From a checkpoint of a small transformer trained on Wikipedia: normalized queries and keys, 9473 steps.
Each number is 128 + 32 x the weight over its row's rms, rounded and kept within 0 to 255. Layers, rows and columns count from 0. Numbers have three digits each. The size before them is the row's rms in percent of the matrix's.

# gate: layer 2 MLP gate, 256x64, rms 0.367, rows 87-153, columns 0-63
# up: layer 2 MLP up, 256x64, rms 0.347, rows 87-153, columns 0-63
# down: layer 2 MLP down (transposed), 256x64, rms 0.232, rows 87-152, columns 0-63
gate87 088:157122148109163089142118142129168158078158105100086129107119123137088161129148167157182156104142105144100060146096141155097138142207091118151157039091105113138111092112157144180129155058119095
up87 092:103114135174140082145104141102125165075164115133154142094156092117114145127191150175181105133138129134100106156052086180132138162211089128138133107078091080162101110095138101170113142086107103
down87 102:166116131102067160076184094194137103187114110187144089098108110095154138146091112134080143094145116110157153083167152118110139113094153128115179136129145222140131128116091165086141116152164133
gate88 098:091138105114159108133146190137131084125133091133083086117167058127093119116087138154125080106139126120118088091130103169136125126156133046148058171094146101126133129195140051102141089124159158
up88 092:103125183178138139117135102139143121113193138061121124184107147097160105166107145092119195083133143147113121157082095103063081117109186176099172075098085088131103131108120135151107132114169131
down88 090:183149133167140060128108146174116129105124137156142122146094116136127167114123133187124101174098114087164167184161159150162177106100103093125130173182133166054122139115107148081132127188187099
gate89 101:076044124100142131164134128125096136109100089111074143123079101113122111168127112098132118106139184117149064175126099066142127110149163154181187131081104127164140090155068189126106107150135139
up89 080:122074143140104159139067136159096173145166167129133111155110137152146146146106109058127114120160070143064099154091143059175148086109161106151149169112101149192100095171097090110101111119133084
down89 076:113189103153165095109179100103118119175128087149133104085125131083091122123196096136158097143126127140197118102150085153154084162141149140080126106079139111082121153054169176171142149116148164
gate90 101:160110033102123122128072169194181129138181075159124137115143168111135133082116109144078130129120078132125207116156131171159124156132092115139096102149165128081145148118117137138198119161127134
up90 111:157146127169092118093188103125125139140125149124141129133122070156110141142148133072155106125128168086148088122125113080102130115105173195103122194150084069169130108148166127090026140086135156
down90 109:112145094122110153157071164130143097148098105107098129096129185071172095045109130155088161122123090158106185152188116156152143155174095058169120086121167170115156140143103108148153136155119125
gate91 081:138149120130093123054147117132165101166139120081153175207085152079108132151107111169156155096141117138156124146161123121154116095112103135146184163162115172139156166107078142161209167097081104
up91 070:152160141165158140133125093157089217148162102179089070108118129118163139122123093162063152171153119113096178165127119138165133121103177114142094160094130083139094138180138054104136162143116159
down91 063:127097083163148146165162111114145148147159158174097087097109197112094141121151118181108159087098132123107142232090117089098059113104107185101137127123105141148146133153152103149108150066140103
gate92 101:089094148114139117177108155145136150055126147133113084198072151126136146178136174207145144106123071169138123170099140167114116119140107138150171126128072071144141148145057115149149139098153157
up92 093:244138100131096107089146133095120149137103110101129127133191143132155124127098109141123136127079197109099158113202142152196117177127164092094119130121139131169126113186165091141121164122092105
down92 091:088082127119180165132076137157103158083170142087095123137070098111124126115139122142121109094135081169133111140099100091104132093150096215125123173184135161106164146110105175071195106123133103
gate93 084:143136162115180131166143101113146068173126132126163098106131082153148161058130160103144061092145114159191204158124092134156119145121211157102116080111114130113078119126125133130115184120146156
up93 082:090113117135176106127115085019049097151125128187161085117121102107101152110184110122143094135103124135113162112135163135094122105114147143084095087183134139113082098099087184111118162134140112
down93 075:123127098107105151138174081168140099124165118153200151079157106141139127133140099129153121094173059183106079058169126173100117129123137085104152112121096129143117118117123149146104112110025170
gate94 112:149141109165171130171094206137108177128172076169117053142140145108151156110183150155113137093105123117114170118111126088116145110108107127088159135091150152095210142168109151150084166078102118
up94 116:164141152204130161192129098136134146171097108084169133117047136202077149064098108093146092124074115142139075148124106096103129130095156110095128133130144172138084139177123119106092131120139130
down94 121:103133087079147139096116154099131120086144150146093124114143082075197123191199146133155142115185143082128216105102163086138125097165074169131138113120121106098175138125107094159114153135130102
gate95 102:144109212185127109094149147162114111124148106099129128158120145072110082136102074127150144084168121110084150172100084050166171100184142130163127128103133138125116142171110198141154109098096101
up95 102:118136129129133124121118059154127135116097129159183100203103125058100084119138092176133128110124127109171179178119112105107177186138143163127067127095122090115120142112167176167161074137071125
down95 108:101115146153121121111129181130180113177164096122074137104191128190189162128093131103143159143145132142060119080131158161131109133111177113151147154129116236148092140154116107101110158119173133
gate96 098:162077098114125101124109139122134120124105115147156086157086098109047151152101163204132111087179167140088156138139178169126152108131104109184097118163127141184191128153144119139154151054156112
up96 101:101078158160161200156065105110087164142128114098117059157088146149122118129115152147145174152163127098104168088104144161084182112119106141134148145153152160111148053145165138159113153085173169
down96 094:165210081106161082121164142170142156138144107153139151099168105097099147141105137161131095184172130161107124187143103094144111156081160157149086121066086109127053145129119100093143138122147075
gate97 098:127116109167114171149119093077203100105129076116084111115074154107179145135142098101151140108073168134125095142079132119088055088126131106131121141126088102102142162126157155171202122066116133
up97 111:124133116139088154169095099122150105085137083118146114158056109101145176092106122142109133086127152100082187142105116145199122106059089119157101144149078125099086133152083159140180082172137086
down97 109:156103129112144125081160168161136138145145116216090148097186137132134128211141118079137139196103083159144101087127151138065097158184140148136138140136121082141148169105133125153108135080080156
gate98 123:133087132131138142147112107119114144165194157188090119098097126087138105134149057097124138098180153131158146187103096118123113076115112145038100125117160176156096164116136157146103188175097093
up98 101:139049071120118129115140097106216099113176135094102119097072085116128199130153156120100159188173100141081142110114067135090144123089132126128135181121142139176152111096137163113132110130115154
down98 101:118143149168129098160072150159102153153084085139139088160172127124089099161120105127190123081050127168134116127146161105148133126154169154067151105113070171116120148158086133163104163130187076
gate99 096:140143173115145121127106162112155068135105138155071119062130100090041121084140165175128073112166191113122133126157088125130132140118133122123142176142113176103202106117186130140089167097116147
up99 129:135101154163108158132087160167164121130119120147118112069103108092184129091111167168080066101171206136123121129095080097124182062112151144134191131125156114117183133128142132112128139138058124
down99 123:118148100101118157097213073133038157118134129127161173146113149181119101175133104099166144140072069128140130120131159139144085189144090087154089128101131188124073143149134104105142143135123121
gate100 101:129113126187171116104113146181128111161090150157162138175072119165172173052151170127083085161133096083112203115141091128136102127136133137045110126099145152084153139149135130122105169154117131
up100 087:175159122078075121158202097113169149139129128090131166169173144097104139141104094062168116071079176157143130134115134151158151173084126153122072131120131062144137137154163178131154148144154107
down100 085:072118082119166142076042144151073105086114137109074107106140128115146144069133170136084139136154088150145090105175106120188101105168164115141152175132132168122145119139081096081160121092121103
gate101 100:086119122142178096174120132116112157114100163174138094203097114127126131115126142073140085085163183100133162159121135078121150163143144142097073101107162153084104100073112106155060150066127159
up101 109:144156127109139167161152117167144159122171100112122121193100157165161197132126113092089085134138155117114145135057156116019104088141171106149142165114092097134101102109140115090091167117147166
down101 098:121140084162138109113138113108114081123103107168158098062104102100055105115126161147148139149114100120081155150199113118226158152160080162100173140140149148124122152122117145165168083104072122
gate102 095:103099129119134084159107117175183154119123126104099096163132082169075176182153169161165134171095171187141116108113094116115097108094090090118108113081104066093159116173166092138163090146125117
up102 111:154092160093115174172114153084160157073185154169151155112150179094134175128114074117150098117127099089086148169105122145125156141086132155154079148141098154213191108122115106080131130142136148
down102 109:100130084163136129085157105153088105210059107115141098132125087155138089154121183122117126121119136169139111075158131135112106105158149068112165126141160088110081177091145140218109162123096111
gate103 100:110104154091161111168119149168100118073129122150059115086161121095070131080149127190140140138137156189131105083122185085199141100148090114110148103121134196150131157101102121135098098077120131
up103 116:098101214110153174107150130161179104081150085074125148115132118082161145115138130130143133128064081214101125165080159097136118135125124163133070124159125134107113117112122115122137163041115122
down103 107:115136080153090073165101141129120166161131163207129118135124118187081127145116089086130118140180176085168124078157114157126127109146129112141212124065122131107121157151138113133140134215141146
gate104 101:151120151170100150098164163139126117121119125113140084166120135050115119083097181107114099043173187155174117188173099093128151123158151107160074152099147177145137135104112144143140117067144116
up104 110:142135114143102125138061139105082140153130148099092186145147148178104158156100148109150141164099131153116112109124184112074109141109128130072163102137148155120131068136154141068118012183134147
down104 109:120133092112144102150160109120141120053117160054131152073136114100197101064164103127152091183146123089142133146142160122180150103146107112112107139145132112124149137140133106207189200111148103
gate105 107:146135096095088097118055101154104144115166108135086112149088095141088187094169121177101111165073188131162117121139159081157120104116109131100136149124176187128135147068093130116163126106055127
up105 091:144115090136156128072103064127133158152137157182078092123129111124136130096148100132113115180158201094138143172127183148108085154150140171152114099101154173159080130093164067121094130089123194
down105 088:100153176122080162167154187120133154071105075126211124091128141163115133148127168128151180084133085172116098105158082094135190129097121147120147116110123147142165136175128192179147109156138117
gate106 108:123172141150168113167067141133097171118144109109092069134120114156078110123133121155107123059125151140113163110105094094076166136117112130115133144079159117152103196153178040177107097169140101
up106 118:111116098103149123126095187135113146114186098139146123178141119093085110193161155105148058111079156103101098118162118129173158156116074059126074111104166154169178116142119182091108159136137120
down106 115:126135118147081143134137043132114117099110155117102173053100120178154129082109093137094218155143093161159139128074149079085059097152168178107111130138095131117105148114103119130130109146107108
gate107 076:156141128175123089129159144221142160120103123133164160153120184142142078126115150155128157136146121108159145144111095097123170125161091095163116111150116124124163056157082225118114086123064143
up107 058:126135123123179083161122127095097108154153185097109146141162105116121116111112091110178089079127127143131113099127123163049079119134229100120112097148146156151074181077173125135107078111145099
down107 058:091136150156111139079162080157149163127100097058104105118113091183149124169159181125092205175101155129069104167091140100134174146125078158118126108137125090146155116128184109150180149111121142
gate108 096:133139124103174164131117127104125148165139181085140092159151094112112057081072085141109179072121140127131221113124106142141174124122098113091115101157110115169068164169171118096109169151125106
up108 095:098127157113127133138081088097136140094130144161057115058165110158181061202093156112123141132112134135093100121149136075150127130089100099127089147188155080131112085086142094109090108138180122
down108 099:129148079107103206125116176155114119154127153086134115193128111106103131104109074141098161105131111176109220106116095185138197152097128118117154099125096158152079177140159111084096115130128151
gate109 089:123128139133142160109080113162213105094139075109114109157103154186130131124124133181092121148097131167132133185098142152095107167125103126167172107061084108149163107148066142138171179123066108
up109 099:084113097074124134134126093131124117091143080109136149092170183141101153089110161122160124113128162136144153136144105160188146119069134112164183136127045069148139155164165114149104085156083200
down109 087:202105177158137119147104142159140128145081145171123119135150073085123135184189127136084123125112055120135127142172112090111089116196178123122129125150190125092091101141089102125160160150186113
gate110 103:113101170160154108182124200168127156127119157159085122101089169112187103120106115151108114144119149116110116182118100137114103128182136098108186087047167111141137195176073125142149099150145113
up110 088:106100103092155189125067136110116107168103136131148098042146113162194177106143125114107147136116163124172098150150128157115101145163166114193137067109082122157170159133136096160140118196106102
down110 083:128130151108099104167142166144182140082153124117197143152117125081087074138146145143113104146110131144065180098140135126144134121134154126060131168190165165117069137169130075090107111060159157
gate111 102:124113136098153066109076119142065140121146137150160130119145071114184172157144096118141033162138137108067110165092095098126108134142126121118072169114171144154169134067112057145116120111127127
up111 106:060129186161112152161101151144113126096178108054136123178154113136159144114105133107147110071112067086137144139090083105095108142144131104162151075144145106126106113151095116206139061102092119
down111 104:175135071187135115111133135172144150170130134193080140124114144096092100137163107175099155159096121185128120109190153168096161080111141158117096117100138106096122130135129088039106152148187143
gate112 097:089103123065135125176109146206090111160144150134169096186088116109143147090151074102154190131097129127120144139101157123144087127122137115119071093156119029102093103093111139161122110116111166
up112 113:120175164116204096120179196083097154131141134163156100135157084200114123093172123082125132096121132156099083110130104107067161087162107164168177087170148104109125125138094107122151156129110121
down112 109:129103090138062157166085049153109089163123123083131134117122190027151119124087120168124101155149147157146108124134120160145087127092141103076046151120141130137141108156155111133152100129116161
gate113 100:074088135150167135169136101147150118169103152119154135180113171149167157082135086120164131104138178108133152134196164160107164162166093164053125099094152080085120182149162154173112151127121110
up113 106:145120096093178166146140122130097193169101097052098081135139109060133124151116108124119149115084111146141084166160166205150141094122181114123184128099138167125181100114150134099087151112090127
down113 113:087139112132115104124109113096120075027203128166128149132098136171086151085159153143154116183186152130130185178099129073117113108150129153154105160153130081152126133146122099114175122153178113
gate114 092:083119134071171173116071165175108148162167120103085134132138182132122122109134174090136189113133154131137222117101151088136129191134116166130108190137135129114145127139178125165153094088128170
up114 104:200138123163143130144123113109153109096135136186205137105091102174151099106056095133133148148134137154125051136141165144137121116114136124102103075177107145075141174127172112103080184164158097
down114 103:075111139093125129110149154132109159159091150040057097116118170105143162126213145101157056108121113124144184100149096101102138145132112120106113150080143122124125069135126126184138103124069140
gate115 105:146109144152172058128117102148081103171127132108117073130052133108103149143133187143101129114153149134114121163117068108063079110125194135115124137168118154120089097125154155141103101153041162
up115 118:099146190061179173126075115164102144196157152149088072124099056126140141121092192118118143113141106121166127136153054102092112090128127129105130116135110101112128115166182130122175099131141152
down115 109:151116076144097123141187103095135120057127104157150174077172137136079117137142081146180120167148162128126110119100197157160168186129139096158160105093124175130066149105126099153083094102145145
gate116 099:101100146148166085119099139128068144108124155166157129084116115194147188131155072018146100120144085124130140168095148104124160108107136119036107120080164145116137111112135144123132127162098128
up116 082:101100103153122130093103124138117113121137052114102187148103157122177163201074110144071130138129136173121120140106150074127131077163137142127107080125072118080076115120135126065186135121086169
down116 084:150165091143146106205090161112134096125109109211165073120099142124107148142160103115190144138116168111104151042131135171134147159084119124125108091145121091154167140131113190168101113122175100
gate117 094:157149158130159075159107139137172173100140075140057120112135187116097132115102110126112145114100128094090094161098121070041104175138068167164120163098150162138149122151096124114134112138061134
up117 118:112129152137114094113143093145138143146090160156108221099101145115102150166142140143123075145159103150095160157167143225139133100175147131123127123194145104124160155147158172060118149109096069
down117 126:153120093102146170118129163144127110104145112023137035163146108114150103109109118146086151120106128098180104116105129081140118139131127077122135159059093108144093113137139092190164114161127189
gate118 112:154089150164181081158093156150147165115172121126154169093089116177126174069147140165112045079126089102103133105111116105151116070125116094072073146129196152143111136129110123110144096122101126
up118 115:071140088167157136129160200129152079099081144154153162129112164133148112157150095141174113140130114202112098141097136132094133082089097148156130156125187109100107086143110186108186094075137085
down118 110:185111113117110069151088098103126181114168124098129143115167128107123158076094178129082158110123094061151104128165106107135147160139173104070150110134061150141143154132119130102068168190088157
gate119 114:142140092094176146065155152057147136151129061108086148135155105134155117100095152075131050108108120150074116134109143141122122110132098157134101186128088119158149087140095099058104111143115065
up119 095:132126152162179183099137158135122083168114148140122093153154134136104090099092127108137111122142136127119153063118177140158162124135131181114068180087167121087088108131144118114234107091155066
down119 090:150164109099112087104158134108166193113108061173106130100142176187132098164170150172117139166069105107109113184086132128131098131126141088136141130140105165176189147159087098112074151148154158
gate120 116:160111202139107136116100127151056146088152122096161105130093076113115150114162147141135119084171168110135101162136151041095141135145111170147091218089124168149140132129153156108111153127187115
up120 110:145160106128104081114136112122092142153120140132138055107141093111137132090162124122095125141120046140117117125144160188174097120182132173148091095150128083045056140156163162082145110138100172
down120 117:119082171128116145150146161117154121097129129180168192123129155111109117140128124087173073132144181143119139098114162057094157134110102094099155179092123160197182128100140069199100123139148106
gate121 082:134133150138163159196106118125119173147156118135081123138084077132102065089124126141152086151131104146209093178126093070151167184149120148116132093099143143121071166114169128190123150079122123
up121 089:122138117140109143123181164149140079106154101155109138085139170149076184143088147061121138128105109129120196103165085136117137082080162126115118130145049116128139115141087133085153164205151181
down121 094:128118089128151106123104130131115182164126175047150153145129074123178097092136110112138129111138095097132096199118135103153137137131122133189158093177196095119165154157109149205137145055137129
gate122 107:124135100148110123133057124204125156154101128169135144086186111093093116068129087140087147089150159106186163128132098134066104103166163100168123107121151085095115084128080115097120127130091186
up122 116:111181096169154153097112094124167139129120084137140187155127079151081110057079137139102138157148126151177168126178131157097155113085162096113079166128108195128148108068104112153149147071112127
down122 110:152088099144086114106152152162098133114138176147125063101135125132156132171157133134165114077118106111063113131117129109157100168145113186109182122178170079132142172200155176075146179161141099
gate123 086:048098152143147127144129168101123149126136156157137105132160170148075125103084057116106073119142149140163079107094130121130072092141087108146107126106133030099123108147145118093206102114154135
up123 103:175170148160129145105128147170101149136121157116131136121113099137211103170194152131195193153116096153120075135175191117110173126128110135147123090145107180187104109140072131133084156115107124
down123 113:064106099095110129138101116115155114156111106064115109124144185131054168066086099105102096154189129118133161137068135092133050094113113136115124143114149068081139148169142105136183130124132129
gate124 104:106118112159087109075141173124141161187137103102055097114136123069132131143089093107157088117157164108188155148148095103089135140076163169074132079139108143145141133191127152132198116132117090
up124 096:094080109134113126142122096189071103133087129161075116113088118104191177150128088070121162096077127122126193131091170106099128127173126114142193108117081080104070108137138109127117150152098134
down124 094:203161164134135095139112054069132150038121184157137156134134162145094134066173150141145106149141128142117112093095119151119167119170148161119071208122136140108149140084129149142106122116115135
gate125 114:101136081138127125138070189119064174121187101179104097092160120137106103084085163119131101150132179161149090104084087129092138129124098090186118083119103105130157089138093137080169130148086153
up125 105:122148184143180115145135114145087152118120119061138065135128148141115129106136163102196161044117079116165124084098097145084078167086111142122180053132134114110173111114079128117139126123126150
down125 100:142137061128067151174058166090154111144148112153163158151159145140167135110132128121076072179128206159168126164162145138135162091135132085165122146125111132101087126114200117101091124148122092
gate126 108:131145152221160142136099113144199076127133162099094154150124130147134133119169160069116116052077081107112160142128117110168120162144124105077073161113133125175105172135113133184094126155146117
up126 086:119146077219146163097160148123170149118128097147137167109080118182127125098118139176133129114125106128152133170173127098169146136139147099075097178126093146129150102107149130157110104153123247
down126 086:140113173086078091091113088138134129163142124075143085154165132082120142177157173113096114187122119104086110136115172151109102084130135138163131128078167110065098166120132148119163121075141040
gate127 117:079137106158167164114125113116028122089145160138127117131101127098119164108158053081103086098167150108109119108122132080101146150112185139116103090093164072111074145180141125146082094110105110
up127 095:178195166152161172127118124129134154099108102115150128149090110088154155124138188149142105164136129121110127126148146077187088209086095135130049118109178143152125162132124175134149153089143063
down127 096:114068103180091133102157206166167097148162122159084106125176169189135109166124116135085152121080143137117156118105142185098176071125130112125139102124183142134169138147150093148132098188094115
gate128 104:144116068129162072103089054156090079148147077126125039164142157115098159138125142127096122103068107099117142163108151119105107111087159121132113143134061115122114146155188111140109138095081086
up128 108:088105124138141161137128197116104146138177103157095110106150098194079115156110125134181105156158173127109102129124123108108116174137114131129123081096122074150155094079074043136099092070159168
down128 108:143160138106140085138114064140171209135124141108135126141106172061169126111114106158084163099144093114178128115113134134169175111150119145176155150190159169073102176148165170094146098135158100
gate129 097:090138122091106085148115109135143126104103103134093156116116040102115133143079109128151161160177084136159115151092170149138095157110152156109096128114067120079159097110072143177108072141138040
up129 091:076180132127146072141117130137123105102137095094071142078116024118116145161084136109133125119189115110163130145095098184139085164114147133083145132128062093094118136125093134158149064119099114
down129 086:236102103138109141069117118158167141144129122236170139172151186117127109138137121136113145143078137121070130062150124139113192104111122109151133106146141154132157151149117151146080122149132120
gate130 111:095106120096164067182113175127109082067172134192113109079149161171126111122133132105147113153117103163157095135052115101143141133170143120082158158082143131109139119140075166093103088152096176
up130 091:103121127121165174164100125092101166095125069153160169130094178134084135119138135123019140167078127162122140141158154113126130146170093169156113156094133083091089110089098149124192149153145156
down130 099:144117119176107100093118160152145145173185086131101109140108102111190122168111093123202088147209116150131156115112131181189089117152156149081149151129135111162137153157076114125132103097063102
gate131 129:169174163183102124118117122101164159109051127123126097152087161120159127089182117132103155132174111106104201151090107092119109164110144099131092153077108130185135117107141152133145163163078054
up131 093:135149044148174137172134114113117150073142089203134077148094158119111132149080095142107110175171070056142146161141146105165106143099115136119167115160168181068108114140129121118122113140162126
down131 091:117129187122108145056112145161163134147120141105115174128137124164115160119192180110064174142123197176114099103083108146133192109135095154127087101113105080182132113128120146190098154089125132
gate132 085:093104146136134163168110188083119121094117152071155225123118144141137080164132113201122126143095059161136137137156126079148136132109143056073135113130136104151121119137079175132149109139177132
up132 074:122106147063072144173162137139106126081117115150145162105118120068144081118095149109170127143135118099116112160110107180197139148163164067109095107084131074141180158103094155074070110143104108
down132 072:157127166119133145147152148111119135131108168158108150089095121132167066130128148117129104124111156053114153112146123217155149133169083210106163173212127111146154151182111147121084132126168105
gate133 110:085131070115149150120091156120119100147182123174117112098064123131046134122186161122137132175130146185114193178099149089158134166117120194107102106100108130115134127072118141104088132175111141
up133 117:084132132141119084146123084095172097169088113089130134088146096148157110118150131187130119042091116108158114139047130160151155131136134103101097187050134094128134138208123117117117164135107135
down133 116:159126203185115101161165143194094184092172116154079088107148102122167151153076119122133113107168126124105122116207141163091103078166141109158121122136162170138134127119166108070127149145106100
gate134 104:134177127206145094104110159133113130131167128161071102152148109108132149167166161152171202189137139125128133114115081125068167125138091166091115137176070105107095103131125139116190169167110153
up134 090:134129194115128127183129121095065067158188084097116143149125123117053102125161129142157108067156087121125105105106091140118103127213128129144153165074099101122116174133111190120128121094110120
down134 093:069099118094089137126162084154140148143077187126197135109087111151125127125098144109105106124122167122132137160182185066155134113063133143197111117095169141147139086158118064153102084100122125
gate135 106:119112125115101105130078127061142051125081073118109140156106136112088089148181121141091159137119155107139067116133141140155095140115063101189087155083140113128152102084066144116170144091081129
up135 102:150058136083109200098133121086112099127157154117084118171095126107148095108120130141055079136094165124141151114160141102155120124184180154151135089107169107151121128097140175167133175068181147
down135 102:121155124137156130145095129097183149131149076204163171073121125111084127140159135122157165112124101105084093151087122140122151168100116147134168162100094167121106163125085106051165077159061099
gate136 101:097077142096155123164126151114122068174162181139132109131154158156112169143110094116173074098171084165148156108179160128141134134124107126155111104166149137121178063105097116166168064114201121
up136 086:165099151092121073134168142139173105080123116085114174095085065134084103091124131184118143120163143060134069132085085178117130124164184112094169095106115118140146110124145188108140120098111096
down136 094:145186096146160091116136111141099190092104085061146119167136113113133093103129169167098132140142193103110151159081079136135141077191141094122137156110074137170160165162123159106111119140059138
gate137 108:116086105124171129117108106166146157107125144065091160149097176141210095176111115215160104081124095134145109166194127146120110116117104132105138163122078133091114167150173148132147114147063130
up137 104:147072026076149126132163118114128143140183144156067083179101146092186094128109145132106121102149149160180118125177102164130174143110134116104125119135129126140100136104100153209100101166103132
down137 108:104166208150107161104066131099142122139099130147165192063163084158063147124112104142134160146152117108087114109070121124126080123163129160162136123119120208116137117121129127046144096134130124
gate138 097:162116165105169123148143124179090112170156162210127077122165172073142079101109094167153109145141146122154142144096137132112133123163141153134137168142136104057157092108137123117071203145101187
up138 115:059180129076084136216111121121105173145123158046110092120152145160117120167105165086107163073156099097114122124114091112137143134101152137127179083133071099152109138141105078125146102108105120
down138 116:154111141171167139077155165138166092118120112176154164166137142073094119073151113149137112228145170142174145127156166143098128144175150125150069152158158119091129109137142145151078148141195145
gate139 087:115093152143115053111106155091167146176073189084156119178129176150141116105110142133099134098136151050104097115151129136081123084168117126067081128175122141143150126113151141091112128062089127
up139 087:162190097105116145103165117167173123145127133113119094157150108134137073117104157125105204158109110149176161087120109091199104161112175095172096127116092102178130087176081154138159135164171104
down139 081:143069127146110116144099080075124093139145177040151183143140127101161119095148128127128131106170108115111158204123146136142127124196132153067145107104097124099135131083131121092068141092082078
gate140 086:138184127132088081085173097088128130142120120092175156146131101124108121091124049100175181140134186112123115147203163103148127106086116148168102171110127139175138132082122125122126136044106104
up140 076:117129121147061099158123093114195114133095168141166150151165118121156095105177097104139208148034164149132160144150152089144108123060135154103111132120164117136130151095115144181110136072104104
down140 086:140120104153103076093168117190147110107147095135177119126186110190117163111141092157097132132096139136110134175134133147184100135080137188154160111101143158142110144054152087156070106075085104
gate141 103:127115098160168117123119090157100100111161163133112077123145074107129116090119137078179138057100094182173151139054151172139166094101142109160162133120067108096131129094167133083141131117182087
up141 097:149126175135145148148120129153094135152144119074103180104142156173178111133146173225139158126146155137104106118090170120140093173197083123138124083142168129094092108153070119111142064160151154
down141 095:052117091090133099175118212140130158122110142129113149211059132133108113153061158099133137105153121112160153158184099105120155102123125110175134111141133124182108095122137139178140153076115094
gate142 118:085097126176170118176086138140102144099145104130127204164144126156076090156129134184160179177124128157100097115118149124163109081169090088166129126109143094092149124155128194133186100123098175
up142 106:178147139131122106074108099125168053088131164109122093117110102114144171162118054121065101136160102169106116141076194156111173147106160102111180124143136144107144165158143088107108151112178085
down142 104:130105160159126169139133077130075180091123119078173134160143176115099127130130107130164122146134144092132136133184058120102087111108031184163102112131108083130134070125183160142115141095101156
gate143 111:142150121116127149121127113045069130127111116135134131143087222098155071173100142185153149085134100139078081146141149110127128118137075120159121107163169091097164121140054136109166157115094154
up143 105:069111144125120096104096145151198139150134123045161144161081101141126140157139133140076123136103114205204129088141139123130089107143122128129111121082106143182120106144162093143070082098186117
down143 110:129158053150124154137111095154096085128143128040101136104153133110109091121116113109167134202152078089081173184147125138099127074135143084142163133123064114085138155124103116107161145150176099
gate144 100:165094147178141112165099060127086146126124132146121133189135145124118133134182169142189126148157152149141067082075138085075083112099090101120112155115169121163165110150185130180085127146148167
up144 125:190134103130144131193103125142094146112101132083083176162074040101101150132113175131098144095128163151108140052090136132124128122082101112171147097123116148134160104104141150191086134183140135
down144 116:098120206117113126066161130141169058089128119220150110113156196149133125126154141124163138156087108091139148169159117110146107177179141159129143178135093101101121176139126104073129126100141120
gate145 081:089112144110176185119141154124105135104136140131082115158081118101109132056162169148189089152121128118113149147114073138091158141064132142110191122132107129164110187192099147173136180114104079
up145 115:135126104088162131133138145126169135075090125112120120164113106138171119074153092166173070136119185122114152138079074109130113146087114119160192096089107124145120185160095161172110155148070054
down145 121:097107169177099159117104129170142081168135108226187122095111176142140133206102126114080199103084080154108132100131140149113103121153110129123123148140139159145126119114146108075145110107109185
gate146 100:160116199144189143144069176123161140178064142052097062137113129160138111128179150125076123130076157116152148129072141087130120177123122150098112138132122132119155120155153150121148073141100089
up146 119:115172111171144145102178129110095098140111115183086086103117127132126097118077150079132106113161061145106129126142085129088137106073134145113106087070171156193127131184146082125131126044124102
down146 112:146110178156136095128084151153121159139138151055142170126134106136097111151193090143144170112101164078141109135132174113173089185165105088081107120143096096077103139104142146126128118225162138
gate147 106:159095142107145103098149149113087160115131136151193182206155174101167053094108078133150079121112145149123114179108170141109154128149136135095076165099194156094138136111093161110127159141093126
up147 108:157147129154108121194102124072127122158133139090147073061148136175145131122161212109136137141143078104146119122144095126117108179129187068187142068146182100168110133124139115133089142115164102
down147 106:146090151146163104137169169129094133143129138131140116177125175074103065088108103186166092122091184145139151157098153102115130049120119169099092140093127184131190105115066104120130138164117091
gate148 006:088108122138133115105145084113082176077142139139098151052108177122150165099136084153172139117155106151085055119117155087096100094120146097136145090089059127166127092119111089078108138094107173
up148 006:156078151080163116124137164084095099158130200120150181179099104160108076142164134172122147127180102195135117140135131153127154160122111131104124156127160167087109123080155150146142098065194093
down148 005:133122071160082172134116159091173097141134203163141096153109141126121170104122160115067126101128126145131136119154111123115089130104153112175088086079109157078139091156058185123165083153104072
gate149 114:086141089104158142189147139166104119155152136088165092162090080134081134131156115102126144160079176112065132124111202114174128140156144187120136136175131135162121171201097129179137121157101104
up149 102:071083093127136107141142169129134076146054114114119131090181181124120128137124117126101164142107090049085116150084145169137139136135119108100087160039156114134172100118132138064145151172121136
down149 103:157133188153081122108109104085149135109138136168086138160073063127135153072148163180106099091147116177167161138172086102126135091087169123120152143144071095109078114074141093125102141097167150
gate150 101:150140158113104187124107160168140153133124094114134089137129180137136175124154114165111135104092068092146201146129103055149141065163130134098126154104126171121202160151101120095183086098096162
up150 100:122116128098153110030108110124146146110095136114164127128143143124117143171080107163090110114145117146091172153162165108160163087096041077082146121090136165151105126174076073135153126129121184
down150 099:172123095146137132168186148155097126092130143196053070153127150085140067112143145143188137128130090126163131122152082131095110162095159187142116121162119121121173149138139169090113129084150061
gate151 117:135142108126110158183117114166173112117164147150111164110049143122172164110119181127112141152142129133167088167083164135094125138150144155157147075152069134054155099128090162166131176159057132
up151 110:097147132117142109108125118089155094150115100122190139153194129138090039132141068141121128140096115174092166173135130133187133117074144147196136170157176164154167134137149096102106186097130141
down151 110:126110081118117141134139117124112116105121115059071109134102162138121203082107129181109078133209157103140082106175160135061109137198083119093171119102087120101099122156092144129132114127104106
gate152 104:080123147107132183144098146098154134130119191089142071152095107201123105102163159161095161089167063135096102164107151096151137137128140159094134159148135110182138123141154051171156108106165166
up152 084:123151152173160133128128093208142172165132097138126092117175197137144168119131099100132110105071101115181181158089087111129151083159159143135184112136079120080149143146152125129153155172073162
down152 074:190138147147102100122135124146177128182190059104113162128094130123167154156127199175159132106151165099088184165129113135148099167153080084148095142136155112130096112173128129083101136125069095
gate153 126:137090150106165085137059148077117115165082136103121088184146113096113198152152134108115104128125129093131138161164151116075141133106152183092075191128155211117162148122140121180092112114144140
up153 116:139167106167164135131125119086089172148092163155121141137114160108096120116147127087170161152098142114102121102109141145095110184162146100134116191157125114152166115097227178103060174103065127